Weights of a small GPT-style language model, trained from scratch on English Wikipedia: RMSNorm before each block, a variant of Muon for these matrices.
Each number is 128 + 24 x the weight over its row's rms, rounded and kept within 0 to 255. Layers, rows and columns count from 0. The size above them is the row's rms in percent of the matrix's.

# layer 3 attention key, 288x384, rms 0.125, rows 202-254, columns 320-383
size [ 85  87  86  90  93  87  88  90  91  90  90  87  86  92  90  92  85  88  92  87  94  88  95  88  95  93  97  89  83 100 103  91  90  93 109  89  92  88  69  98 104  89  89 101  88  89  90  90  87  91  93  90  89]
[[131 135 160  99 123 156 143 145 112 137 127 115 153 146 115 110 110 116  83 113 148 103 134 119 108 164 104 108 116 115 139 137 129 109  76 104 128 105 163  90 147 179 137  80 121 149 124 139 110 115  66 110 131 129 152 136 135 129 178  79 184 119 155 112]
 [139 146 155 103 111 123 151 101 157  92  91 122 101 118 129 127 157 123 101 130 176 114 122 110 117 109 116  97  79 141  99 145 158 117  95 112 135 117 119 138 159 150 140 139 159 121 140 108 112 158 155 125 146 125 119 207 162 105 112 121 124 135  84  94]
 [ 91 129 103 131 171  88 188 121 111 111 109 140 152 128 102  95 135  67 114 111 133 146 124 179 160 115 127 116  98 121 147 130 140 156 132 103 142 110 103 157 133 114 127 154  72 125 167 165  96 133 170 136 117 115 139  97 121 129 100 133  91 105 125  88]
 [124  97 132 129 131 157 138 116 125 151 111 136  95 148 113  99 113 131 134 120 152 141  99 105 141 149 140 129 100 152 125 117 125  78  97 113 127 125 105 135 173 123 147 112 119 150 114 132 127 165 131 161  60 120 127 139 210 121 152 158 124  90 115 118]
 [131 124  97 128 133 145 164 129 137 132 161 123 119 145 111  95 149  76 100 138 126 146 100 127 117 164 166 144 122  82 124 124 122 110 131 105 144  69 145 106 128 146 135 150 149 135 128  50 101 147  98  72 142 139 113 129 128 154  99 106 115 144 133 118]
 [128  91 113  63 118 122 103 105 104 101  94 154 141 138 163 119 143 113 124 118 117 170 107 130 136 128 168 113 115 128  99 179 121 130  81 174 102 112 126 124 146 145  88 158  85 163 117 142 139 133 174 137 184 151 124 109 107 131 131 158 142 119 163  97]
 [129 139 109 178 127 121 151 138 141 104 121 106 140 162 159  88 113 125 110 137  91 126 137 110 126 175  85 125 155 125 141 162 175 118 130 120 126 142 152 119 133  85 123 137  94 133 152 114 166 149  93 140 119 116 111 117 134 110 153  89 139 139 172 116]
 [199 112 125 127 105 170 154 141 120  71 144 123 161 118  93 163 111 122 121 105 140 157 137  88 103 154 142 124 136 104 138 129 146 125 150 134 153 139 148 146 106 157  96 143 158 132 133 171 129 128 152 149 151 119 152 168 112 148  95 105  84 171 129 131]
 [104 181 116 125 138 123 127 125 186 143 126 112 107 133 155 133 113 137 152 151 110 137 117 115  91  89 141 106  89 119 102 128 119 140 121 103 107 104 125 140 134 128 156 187 117 127 134 115 149 171  98 141 163 130  79 154 158 174  70 167 126 148 130 123]
 [172 150 163  95 150  86  61 113 131 134 106 104  96 144 131 129  85 122 148 100  48 131 144 122 109 119 124 102 143  91 118 127 117 148 138 126 138 115 109 125 106 166 152 151 132 143 153 147  96 148 184 135 125 161 120 157 169 137 135 119 141 171 161 112]
 [145 124 136 126 174 136  92  98 148 135 148 112 100  68 113 144 128 171 113 148 142 125 108 131  87 119 100 136 120 105 139 121 129  93 106 174 119 147 140  71 140 133 130 115 127 176 138  94 134 134 118 110 129 141 105 113 134 121 143  98 125 140 107 147]
 [ 96 129 151 123 117 136 149 113 118 166 114 151  78 106 121 149 105 125 112 136 134 172 140  90 113 144 107 133 123  85 147 121  84 112 139 125 132 151  88 136 150 110 158 135 157 129  98 136 157 120 161 141 126 147 129 122 139 118 122 117 127  95 141 156]
 [122 131  83 162 149 102 123 107 151 121 122 157 114 179 125 144 162 142 133  61 113 127 146 115 144 121 149 143  89  87 104 159 141 135 111 139 140 152 124  87 163 130 142 151 148 120 149 112 106 126 120 182 129 151 129 130 122 105 147  83 114 109 125 184]
 [141 138 156 147 125 151 167 118 106 156  77 136 123 168 114 180 112 128 128 137 195 118 142 135 114 131  98 155  88 141 132  99 142 143 107  85 138 150  94 121 182 108 132 110 147 123 128 134 114 199 124 166 103 136 121 157 123 109 135 103 107 146 131 137]
 [135 101 114 121 111 125 126 146 125 104 124 116 104 161 158  91 111 128 140 130 124 150  88 127 159 125 108 176 103 111 120 130  90  97 138 178 114 126 147 123 172 109 142 151  89  83  85 112 137 122 147 107 155 133 122 129  77 148  93 133 107  94 135 138]
 [125 129 126 150 132 140 137 154  87 147 153 119 112 114 128 170 155 121 113 118  99 195 162 146 132 132 111 143 138 111 154 139 100 133 139 141 147 120 127 178 130 164  92 130 156 128 144 110 108 130 140 136  99 118 153 126 170 123 116 112  75 106 114 117]
 [144 123 146 130 131 140 157 130 137 118  79 133 111 116 127 128 164 123 120 163 132 146 149 135 132 118 103 134 108 110 119 135 121 133 100 111 132 149 155 107 186 121 137 113 163  90 123  79 126 132 113 136 134 149 165 111 150  99 186 129 156 141 170 112]
 [163 142 130 115 124 116 130  95 159 121 111 114 129 101 102 107 123 145 160 119 143 144 123  92 126  95 127 114 131 111 122 128 134 114 127 104 112 153 120 136 124 162 132 132  87 143 158 139 113 158 130 181 125 101 112 130 155 126 155  80 124 107 160 116]
 [122  87 119 159  89 128 111 148 116 134 126 126 119 131 107 122 140 131 139 141 146 143 145 151 105 101 112 142 123 137 131 139 118  88 118 138 120 131 150 117 136 125 126 116 129 134 128 158  79  74 129 108 109 139 178 168 110 142 103 187 136 108 111 134]
 [161 131 125 113  93  88 151 114 128 137 172 181 174 137 128 155 164 139 103 101 137 120 146 142 144 145 129 108 157 108 156  92 152  61  92  89 172 165 122 122 136 100 134 131 167 149 121 115  93 150  97 116 141 147 115 104 147 126 141 173  93 111 120 126]
 [112 131 172 122 116  99 108 105 193 144 122 124 140 122 128 135 123 139 130  93 108 212 110  99 123 135 129 113 138 136 115 146 154 161 138 131 107 158 142 115 162  78  66 203  90 137 139 132 107 104 122 126 140 135 157  92 147 126 130 144 155 161 112  99]
 [ 75 125 150 140 137  84 115 134 156 134 161 112 151 163 115 144 148 136 143 171  82 136 118 139 130 140 147 126 108  93 124 115  97 159 116 159 111 125 103 112 150 122 100 113  68 120 143 137 131 137 108 136 108 171 115 118 138 152 161 136 166 150 160 111]
 [167 121 146  99 152 117  95 132 129 134 150 116 163 126  95 152 149 143 156 156  82 152 102 116 118 129 127 146 128 143 141 105 141 156 144 117  98 115 184 124 135 122 118 110 163 122 128 138 141 105 144 124 119 138 174 148 148 126 112 134 141 155 151 102]
 [139 121 129 139 117 119 129 169 123 135 129  69 139 144 155 151 118 129 156 108 128 126  84 113 169 125 147 118  80 161 130 105 117 113 148 160 114 138 161 124 163 124  70 136 132 161  81 149 172 134 158 113 109 139 164 168  81 158 104 127 155 159 111  95]
 [126 160  92 128 131 132 109 108  86 117 123 135 158 147 129 102 121 106 127 141 162 136 118 177 142 128 116 142 111  96 155 105 124 143 107 111 137 124 146 111 107 146 125 120 126 117  65 147  85 131 143 136  82 107 132 146 177 124 123 134 134 161 115 117]
 [110  95 103 130 110 160 145 117 145  94 168 119 135 173 153 136 116  95 122 146 164 169 110 161 156 122 138 105 137 154 129 101 123 114 115 156 129 136 106 111 113  93  71  98 188 108 128 129 161 162 135  82 122 125 143 151 138 111 150 133 127 150  97 107]
 [133 120 132 175 135 158 162 134  90 122 101 148 115 134 122 104 114 138 147 129 144 162 161 108 144 127  86  88 125 141 121 137 132  96 164 115 156 127 169  96 140 113 136 162 128 139 142 150 141 137  99 118 111  97 135 151 123 122 142 126 114 137 107 166]
 [162 135 129 132 143  92 130 155 114 161 104  95 162 121 176 106 150 167 184 156 112 135 130  94 140 108  80 129  77 121 134 143 116 185 123 139 153 123 108 125 108 147 133  81 101 175 142 116 123 142 167 139 123 153  97 143 169 147 142 123 121  96 131 117]
 [154 132 142 128  69 141 171 137  91 149  96  95 134 152  78 111 154  99 136 112 126 130  99 100 157 154 159 105 115  87 142 191 108 131 103 109  73 124  99 135 129 154 115 112 105 108 115 155 119 145  95 111 130 147 114 113 136 131 132 119  87 101 109 116]
 [105 171 129 133 151 127  78  91  97 106 132 138 102  97 161 141 110 139 117 129  74 150 123 115 127 167 128 107 114 125  98 150 154 130  92 102 101 111 122 124 109 147 153 167 125 151 164 137 142 150 126 138 122 161 126  72 103 140 153  90 148 108 153 150]
 [149 126 125 152 134  85 150 152 148 103 125 138 125  93 145 129 118 103 116 113 107 149 118 156 144 119  95 110 123 130 133 153 153 129 125 152  97 116 132 141 158 159 136 141  79 172 137 124 124 108  87 126 142  84 111 133 107 151 146 113 130 128 127 154]
 [111  97 149 101 115 123 123 125 111  85 155 120 101 197 158 103 137 126 123 121 148 144  86 140 109 124 144 130 100 118 138 109 105 151 120 163 133  91 165 118 125  92 114 156 119 114 137 128 129 141 128 117 124 122 124 130 133 117 156 149 131  88 128 134]
 [108  96 142 163 118 169 153 172 112 107 102 161 126 100 169 119 143 117 135 125 199 146 126  97 135 127 192 122 115 138 124 111 133 131 123 142 148 123 101 141 127 138  98  70 180 114 139 130 125 152 101  94 117 137 159 131 129 144 118 165 106 108 112 142]
 [155 112  90 146 155 159 127 128  72 144 117 114 130 136 145 143 118 114 118 125 144  73 173 117 153 143 118 136 154 162 133 101 134 151 127 119 122 187 127 173 116 169 131 155 134 112 138  90 123 148 120 159 123 120 159 115 142 156  72  97 181  96 141 134]
 [121 123 119 125  73 147 159 142  86 105 102 154 113 160 113 130 154  77 169 159 157  77 108 126 129  89 159 158 142 135 146 118 110 135 120 121 118 126 152 103 112  93 111 111 161 109 144 117 101 154 103 132 124 142 108 132 103 131 119 158 163 107 127  99]
 [130 146 104 121 129 163 117 144 181 127 127 103 147 152 123 150 148 151 149 121 164 174 134 125 100 180 100 158 164 147 150 121 119 146 188 110 152 126  59 113 118 107 154 167  74 133 163 163 143  90 117 125 147 130 141 147 149 154 136 123 136 147 155 105]
 [140 174 147 138 127 152 173 124 141  94 155  86 126  70 123 152 154 114 134 120  86  97 133 150 125 133 106 122  94 117 104 104  91 109 118 134 115 106 137 105 122 170 110 163 113 127 132  89 162 137 124 156  77 125  92  83 171 147 119  76  88 130 124 106]
 [ 78 138 175 145 102 160 158 123 105 149 109 154 118 139 138 158  99 110 140 109 136 138 120 138  96  96 137 112 123 113 146 121 157  89 117 104 157 159 158 139 108 125  81 140 122 158 126 109 108 119 123 145 118  96  99 188 131 124 146  73 131 176 168  94]
 [197 137 107 126  76 147 153 120  99 120 151 157 173 143 139 133 128 171 117 178 131 123 131 114 122 128 120 110 152 119 168 143 130  73 144  96 137 110 182 137 126 155  59 143 169  88 131 133 141 107 125  93 135  86 109 159 147 159 112 102 108 170 120 146]
 [148  96 147 164 149 122  91 153 129 111  88 111  69 153 124  94  69 142 131  80 124 169 117 117 104 160 119  85 132 118  95 112  96  65 138 129 139 149 104  99 179 107 168 152  75 146 131 163 125 151 112 104  99 112 115 144 122 139 147 120 104 143 134 161]
 [127 144 117 138 138 140 180 158 103 135 134 144 125 120 119 125 146 120 156 141 188 112 180  87 155 154 169 150 124 111 139 123 110 108 158 119 161  88 151 161 113 109  82 101 153 109 131 120 109  95 117 106 147 117 106 166 109  86 158 111 139 111 122 102]
 [168 153 147 128 123 141 112 144 115 128 128 143  90 106 147 118 162 141 147 101 150 116 104 149 120 117 136 141 127 123 167  70 133 109 131 110 168 197 106  70 148 131 131 119 118  83 122 157 139 159 115 124 131 114 126 106 121 141  69 142 136  97 117 147]
 [143 119 108 101 122 124  74 108 118 163 158 105  87 131 150 170 116 118 134 127 123 159  96  57  99 134 131 149 122 144 126 132 123 105 103 123 122 145 119 127 150 104 166 187 166 157  96  98 170 146 132 139 139 100 106 142 120 147  93  78 105 118 124 108]
 [135 129 133 166 157  85 169 136 175 111 148  96 116  97 125 116 127 144 145  78  96 158 152 150 156 114 101 155 100 134 125 165 142 165 160 127 136 113  67 142 143 123 155 104 116 146 102 153 151 160 159 121 129 143 115 144 128 139 176  82 139 112 155 128]
 [127  88 113 125 118 155 160 137  81 163 144 158 129 150 108 118 157 105 137 132 155 119 168 146 122 113 170 141 147 148 126 135 120 117 138  97 125 129 124 139 155 146 105  97 145 100 125 117 101  85 142 123 102 131 117 159 180  91 146 134  85 139 134 101]
 [ 90 120 111 152  91 132 120 132 141 112 122  99 113 135 125 152  90  85 151 135 138 111 158 117  95 180 141 111 109 102 118 132 123 117 102 121 137 117 146 165 146 147 153 173 155 167 113  83  95 136 115 128 131 159  95 102 167 119 147 119 160 111 124 164]
 [164 146 189 151 106 102 121 180 110 159 182 121  78  92 142 120 134 169 110 179 120 133 100 124 110  85  96 139 107 155 119 136 134 149 103 134 109 133  85 133 165 188 174 190 144 134  99 121 112 133 174 141  95 194 116 124 109 115 113 104 152 155 127 120]
 [160 157 123  80 117 147 143 118  98  98 117 153 109 152 127 120 118 112 142 160 186 145 134 156 128 102 111 128 175 140 119 141  77  97 137  93 124 102 113 104 123 125  70 142 178 101 133 107 122 128 129  69 162 105 127 141 145 165 156 168  94 106 114 151]
 [114 105 137 129 136 125  86 104 137  96 107 123 144  79 123 121 103 122 108 102 126 137 113 150 152 132  79 104 126 140 123 148 138  67 132  86 116 113 115 122 114 131 121 138  79 133 144 149 132 192  82 172 106 140 185 100 126 183 144 173  61 141 129 119]
 [155 116 146 141 103  95 184  94 148 167 122 147 111 136 130 143 116 139 146 130 167 136 112 125 143  91 160 148 143 139 107 115 172 153 136 121 156 135 167 110  87 105 114 149 162 102 111 158 123 105 153  99 119 116 150  85  89 107 152 113 189 125 152  70]
 [156 154 133 117 158 140 102 140 106 184  97 142 143 112 138 138 115 160 157 156 132 155 144 117 123 138 131 144 121 120 112 132 150 160 149 141 108 154 135 175 139 134 147  96 109 140 133  93 145 171 130  96 138 171 153 141 123 124  94 182 144 140 127 123]
 [138 166 122  98 140  88 119 138 144 135 196 170  85  93 141 130  89 162 124 128 116 197  97 152 142 124 110 118 118 131 127 139 154 145 106  95 120 162  96 115 135  69 127 172 119 133 120 133 117  93 138 110  95 128 139 126 145 109 106 121 100 161 152 154]
 [102 111 113 137 141 106 152  99 126 123 116 128  83 119 135 112 127 129 151 122 135 162 178 116 146 144 145 139 146 134  98 127 110 158 141 138 151 122 121 123 112 135 110 106 134 150 105 127 138 151  89 161 148 107 107 161 113 143 127 139 119 115 134 112]]
# layer 3 attention query, 288x384, rms 0.122, rows 203-254, columns 320-383
size [ 88  90  83  96  89  93  81  92  88  90  92  91  91  87  90  93  95  91  89  93 100  88  94  89  90  92  93  93  95  95  93  90  95  91  92  92  92 107  96  86  97  94  86  84  86  81  89  95  88  97  93  91]
[[153 119 162 124 142 127  71 166 127 174 142 132 118 113 155 150 156 103 134 158 168 118 135 157 131 125 127 120 161 112 111 154 132 154 144 146  99 106 161 139 131 112 111 109 159 120 130 126 136 139 175  98 140 135 133  90 190 113 123 142 139 129 115 119]
 [163 133 108  78 129 118 156 162 138 113 120 125 152 112 143 124 161 127 139 156 109 159 157 127 125 124 137 115 136  89  98 128 173 107 123 170 140 126 134  67 124 116 115 109 149 121 127 114 135 110 123 153 130 138 190 123 150 134 119 168 160 120 112  69]
 [138 142 115 112 141 144 119 144 133 114 135 156 126 156 115 153 115 139 153 113 162  94 140  96  53 121 126 151 126 145 131 155 112 134 133 131 148 131 122  97  95  97 114 111 119 105 129 117 164  96 128  91 122 115  94 138 119 115  99 125 104 139 107 150]
 [145 131 116 121 153  86 136  96 131 118 107 116 146 192 167 123  91 126 174 104 130 121 136 141 158  85 101 139 147 188 156 154 151 123 115 148 142 180 110  60 126 130 108 116 123 117 127 167 119 116 146 179 166 136  84 147 123  91 122 114 144 145 112 109]
 [118  99 142 130 155  90 156 161 143 135 163 125 103 110  98  95 101 120  85 114 114 142 131  89 109 103 116 118 136 137 137  93 172 142 124 119 116 121 120 167 122 157 160 141 127 114 130  77  98 128 142 117  97 129 145 128 106 149 135  72 130 116 149 138]
 [138 146 130  96 144 123 102 135 121 102 122 125 127  94 103 135 144 174 132 136  70  83  86  96 106 151 149 137 106 118 120 113  92 136 135 190 120  56 131 147 106 147 168 150 149 131  90 133 115 108 156 133 111  95  92 119 113 116 122  94 137 161 140 137]
 [139 108 103 122 134 140 113 103 118 112  89 117  97 161 122 135 175 135 142 137 129 178 118 103 101  98  98 118 110 128 133 123 126 127 132  92 133 110 121 130 136 106 155 140 155 152 104 105 139 105 147 149 125 114  94 108 141  97 133  89 122 113 118 140]
 [132 141 151  99 145 120 119 153  90 162 116 117 111 122 153 121 102 158 125 119 123 152 131 122 141 131 150 148 169 122  83 165 199 134 109 133 126  94 175 178 124 117 116 116 112 169 125 161 170 161 190 136 163 105 149 150 127 161 130  85 140 146 134 128]
 [139  89 130 102 141  98 106  86 150  78 152 142 115 117 119 137 134 125  83 117 108 105 147  78 122 129 153 157 149 136 174 125 133  98 157 128 104 109 121 164 174 127 123 171 134 133 120 159 142 131 160 143 100 152 100 139 131 172 105  98 147 123 126 113]
 [115 145 140 188 151 114 131 119 140 109 191 104 135 117 133 145 122 117 124 102 101  69 147 141  95 161 144 112 135 164 129 115 147 158 117 162  96 130 127 185 166 110 115 160  95 112 152 109 107 134 155 119 159 155 144  88 136 154 171 118 102 143 125 145]
 [139 112 137 163 106 105 167 132  61 149  99 171 108 120 107 161 111 127 103 126 112 130 107 136 140 149 157 181 140 136 140 131 145 149 100 140 105 108 142 132 106 143 127 114  86 112 128  87 153  98 110 152  85 163 134 149 128 136 141 137 117 124  93 121]
 [134 120 126 156  83 124 150 136 129 136 109 134 110 126 168 117 124 122 156 129 142 169 131 112 149 136 106 124 164 116 110 146 167 111  95 153 117 157 131 168 120 136 105 126  96 146 120 134 191  82 148 130 183 142 108 157 136 139 125 141 163 138 137 114]
 [121 128  98 159 133 166 122 130 151 163 131  94  92 116 109  93  88 138 122 146 154 158 103 132 104 100 170 121 117  94 159 119 129 170 138 131 132 154 177 120 110 141 109 118 131  97  89 123 102  94 124 141 191 130 103 132 148 146 138 160  92 154  98 134]
 [125 104 189 149 117  95 103 159 143 123  85 119 117  75 139 137 103 149 127 124 120 102 125 109 121 122 180 110 138 111 128 122 136 165 133 138 122 160 157 101 105 142 140 131 144 146 135 191 119 143 118 163 143 154  84 125 147 119 123 142 183 148 127 157]
 [129 105 138 138  95 136 120 143 166 144 116 128  95 108  98  96 136 133 158 119 143 125 120  92 104 112 108 133  96 132 136 108 131 146 145 158 127 105 187 129  77  93 125 132 111 131 140 135 140 153 114 108 131 142  91 132  93 134 121 144 138 167 141 134]
 [168 117 103 132 144 106 155 120 161 115 139 137 144  75 138 144 142 138 148 164 134 110 126 166 114 109 168 123  96 112 126 134 127 113  94 127 133 103 152 117 138 134 122 166 123 183 132 117 131 141 146 123 122 133 143 121 162 121 122 123 120 137  96 120]
 [ 95 133 120  75  95 130 113 118 133 128 142 124 126 142 107 101  68 133 146 105 135 161  79 109 131 170 106 112 110 113 128 111 151 116 159 124 163 145 161 140 120 175 125 138 144  86 144 115 157 116 122 159 137 104 102 108 150  91  71 170 148 140 101  80]
 [149 134 119 132 154 121 166 139 128 120  96 120 122 132 153 156 107 123 128 122 115  90  86  96 123 162 147 134 117 129 129 150 145 127 105  97 135 123 130 129 102 112  93 149 135 117 122  93 129 146 166 180 143 124 104 120 137 124 139  85 145 117 137 121]
 [123 141 132 102  76 149 153 145 137 120 121 131 114 143 104 141 144 120 118 140 157 122 154 152 133 118 117 119 124 115  93 137 111 120 117 150 106  85 116  79 130 155 116 112  94  98 122 124 138 108  74 122 156  77  83 130 153 158 137  90 172 162 122 108]
 [166 109 126  58 147 145 142 131 109 109 179 147  90 144 111 110 148 150 101 152  95  91  93 135 131 178  84 157 132 157 142 105 119 122 128 105 118 101 134  84 118 119 128 133 100 163 140  96 105  91 129 175 162 122 149 102 163 179 125 129 147 119 130 174]
 [106 173  95 138 140 159 133 112 112 137 106 139 142 115 128  97 111  92 143 108 170 117 163 135  81 145  93 137 180 144 132 139 131  87 126 139 118  83 117 132 116 168 113 113 176 135 127 133  97 141 138 129 122 124 163 121 104 123  74 165  63 121 127  83]
 [136 149 148  89 135  89 126 110 114 148 114 160 121 105 145  98 106 103 110  95 159 148 121 119  82 150 168  97 117 106 107 137 149  95 114  96 125 125 103 126 149  91 133 168 129 135 154 163 124 130 126 162 143 124  73 128 109 132 144 114 118 148 112 124]
 [141  90 150 148  94 114 120  64 129 117 136 139 140  95 143  95 126 154 134 156 131 108 152 150 157 144 103 176 128 113 144 109 132 126 155  99 145 138 136 153 136 135 126 156 125 135 150 144 157 155  94 127 102  78 122 132 150 110 182 185 135 121  89 146]
 [145 118 131 104 101 183 101 166 127 146 161  97 103 102  94 145 123 122 110 165 130 149 116 178 108 127 172  94  82 127  91 105 110  97 125 110 118 133  83 135 159  85 106 115 129 135 176 116  88 138 157 129 160 165 112 132  90 146 132 135 123 115 125 117]
 [115 115 146 127 152 125  97 118 127 143 170 100 109 143 138 117 127 131 127 144  94  97 158 153 143 173 109  92 191 113 131 122 134 110 149 173 102 190 151 136 107 174 213 121 114  81  85 141 137  98 177 136 117 110 149  91 113 171 112 119  77 151 143 138]
 [152 134 131 102 125 140  84 107 125 135  97 151 114 134 131 118 121 148  95 106 147 134 121 118  75  93 161 145  92 110  96 109 125  89 142 137 142 100 109 153 104 124 152 132 115  79 129 168 136  89 103 153 139 182 159 122 106 137 126 114 156 142  96 156]
 [153  63 142 130  81 141 167 135 178 146 139 148 145 116 131 138 102 106 121 134 157 107 105 129 129 150 125 147 147 100 137  75 167  97 170 137 123  91  86 152 111 132 115 140 157 190 102 125 115  98 132 144 104 100 143 112 134 112 131 135 150 122 100 128]
 [118  88 121 147 144 117 125 106  85  63 145 162 119 106 138 130  85 114 125 135 122 114 125 104 167 145 118  81 139 104 148 105 159 106 157 156 143 114 133  80 123 136 136 146 153 130 103 120 148  95 128 120 139 105 137 113 127 117 154 130 128 128 102 152]
 [145 127 118 143 125 142 138 138 154 142 160 133 123 132 122 108 141 107 172 132 150 137  92 141 145 120  93 142 151 146 182 106 106 138 144 129 124 125 110 177 141 114 123 110 126 120 136 154 121 114 128 132 148 108 133 121 121 115 126 101 110 115 134 104]
 [ 94 152 132 147 137 163 149 158 131 171  77 136 137 174 139 110  91 143 149 140 104 130 120 141  95 126 172 127 108  91 164 118 152 123 131 149 119 144  94  91 153 125 103  88 142 121 132 128 108 136 124 116 102 167 105 107 146 126 127 142 117 124 113 110]
 [136 157 135 150 119 114 134  95 149 126 134 162 129  89 139 146 176 144 124 137 126 145 121 159 153 126 110 132  76 169 129 158 149 133 104 150 124 121  95 129 143 147 155 113 118 147 122 150 102 126 143 113 109 118 141 138 128 136 107 124 121  95 118 138]
 [116  99 100 115 139 139  70  96 132 150 137 156 103 123 155 157 128 145 101 114 126 125 132 177 113 138 144 142 144 110 131 132 201 149 108  89 120 112 122 133 120  99 153 136 103 154 136 140 126 118 108 130 146  85  94 114 121 138  98 144  80 179 116 103]
 [116 113 152 109 138 125 121 105  96 161 111 162 106 121 105 123 140 125 118 116 111 101  97 136 162 150 104 104 116 139 117 138 116 119 131 150 130 113 151 132 144 140 109  99  87 169 134 135 121 114 129 117 105 142 105 116 124  89 153 104 121 159 150 144]
 [126 102 133 106 132  85 140 123 143 143 115 173 165  85 152 181 127 144 117 120  88 185 133 140 120 149 117 101 135 124 139 127 110 143 110 139 102 123 123 127 134 162 159  71 133 126  99  89 117 193 131  70 139 120 118 144 116 135 115 102  91 125 146 128]
 [153 120 112 148 132 139 111 104 141 128 163 147 101 107 107 144 123 154 131 127 126  96 123 143 123 120 137 159  97 102 101 116 149 111 157  53 109 117 164 103 144 116 136 121 114 100 132 133 114 122 143 178 132 140 157 106 120 138 128 101 138 123 147 136]
 [131 157  89 113 115 124  90 104 164 137 152 121 127 178 139 107  89 140 105 151 118 110 141 117  99 104 105 102 139 131 121 163 111 120 154  75 149 132 142 153 140 127 157 121 163 141 138 116 135 107 130 131 144  98 182 130 107  89 150 135 174 141 169 119]
 [161 124 112 156  63  70 127 136 137 133  98  96 148  76 135 161 128 114 157 144 147 156 134 135 126 142 130 123 150 125 122 136  77 133 121 147 152 161 150 144 176  54 144 161 146  85 113 136 124 128 128 129 148 138 133  93 120 117 142 144 136 121  75 119]
 [ 91 117 116 155 113 110 107 133 133 120 148 106  74 136 112 115  68 136 148 121 127  96 117 137 121 144 109 155 146 164 152 121 127 136 220 145 126 163 116 142 160 116 140 144 125 145 107 148 120 151 118 137 137 124 154 125 116 118 153 110 143 121 109 162]
 [125 140 103 106 123 132 123 122 112 141 153 120 124 139 139 130 153 145 162  84 109 103 111 100 127 145 129 124 166 133 140 146 173  95  99 117 130 171 112 168  86 144 119  91 122 138 153 105 158 111 142 144 121 145 153  88 136 131 100 123 148 131 140 132]
 [130  84  98 130 111 109 131 125 111  71 134  69 162 123 110  78 125 191 119 142 117 175 104  95 124 119 135 166 114 125 141 162 100 157 112 108 144 104 118 122 150 106 112 136 136  98 115  96 105 125 112 153 123 136 154 151 131 174 111 126 135 129 110 166]
 [108  88 131 157 112 147 103  93 128 147 109 163 113 107  88 103 119 142 161 147  89 134 112 119 166 142 158 114 139  89  90 131 140 142 200 111 124 134 144 135 158 144 113 114 109 170 118 132 126 116 164 124  91 152 120  98 107 102 170 117 147 168 153 152]
 [113 115 152 121 168 122 151 131  97  97 118 153 143  89  98 118  70 135  91 123 126 127 109 134 145 123 130  81 134 134 109 103 133 125 151 139 146 126  73 110 150 115 155 140  85 146 135 163 181 123 138 101 119 129 120 124 114 143 149 132 150 138 133 189]
 [119 133 137 128 123  89  97 116 150 127  92 120 156 112 142 136 140 148 112 129 173 179 117 130 122 147 156  97 145 169 131 139 121 110 114 142 139 106 152  76 126 124  91 126 141 161 137  71 151 134 135 123 121 173 153 154 104 161 153 157  85 143 101 182]
 [140 183 111  90 103 135 155 132 134 137 107 139 112 149 134 158 138 155  96  90 137 157 175 133  97 146 116 113 148 107 110 136 145 143  91 116 115 130 143 125 171 117 103 136 115 127 120 158 141 184 150  84 110 152 122 122 139 114 133 140  73 158 134 169]
 [139 146  98 141 133 132 146 139 106 123 143 124 161 149 116 117  92 136 170 145 131 135 102 153 136 186  96 162 117 123  96 113 172 138 152 155 137 128 120 145 125  99 116 139 131  83 120 154  80 153 100 178 146 101 183 144 124 106 131 118 110 121 138 140]
 [ 99 118 137 120 109 127 124 114 163 111  87 119 111 146 167 158 145 144 134 136  82 146 114 110 112 181 165  88 121 113 156 145 123 165 128  93 124 174 128 153 135  69 181 159 108 148 111 151  68 141 118 119 177 121 104 125 130 143 165 177 134 123 106 112]
 [102 191 142 136 147 103 133 136 110 189 126 140 116 136 130 137 154  94 109 121 143 132 108 159 151 141 150 134 137 161 134  77 135  95 172 149 154 142 113  86 119 129  98 113 116 178 122  79 138 139 113 122 120 119 105 149 101 123 126 129 133 129 135 106]
 [132 103 108 147 106 134 104 149  95 144 118 138 133  96 104 123 129 130 124  99 112 130 137 109 110 137 144 114 142 116 112 112 107  51 123 148 110  89 167 127 116 115  99 129 118 131 159 167 122 185 139 136 122 130 101 103 169 175 128 125 145  97 107 136]
 [141 143 114 110  96 102  96 135  85  67 125 126 122 140 112 152 150 125 163 121 145 115 121  97  81 121 123 158 116 116 119 131 163 133 163 102 108 116 119 115 126 125 145  90 137  88 124  69 130 140 158 173  90 141 110  81 171 137 190 176  82 128 116 172]
 [161 109  77 103  86 138 134  94 151 121 158 144 124  88  82  78 124 123 132 120 132 135 103 120 110 101  93 109  89 126 111 165 135 121 136 129 112  92 112 101 143  98 124 102 162 135 111 123 125 126  82 119 109  92 112 170 140 149 129 104 141  96 161 131]
 [151 116 141  78 146 104 131 123 122 140 120 134 151 140 128 117 115 160 114 140 114  60 176 127 106 131  89 136 126 126 124 126 108 173 150 124 119 153 125 138 190 169 142 129 122 136 108 152 110 121 101 143 134 132 121 118 154 134 123  83 130 107 144 142]
 [ 95 118  92 143 148 131 110 130 105 155 109 150 162 118 139 110 118 144  89 111 142 108 121 135  36 158 112  91 112 153 142 160 141 132 111 145  98 156  45 142 157 116 116 150 128 142 134 152 103 141 113 101  99 170 118 123 116 146 110 163 126 107 108 112]]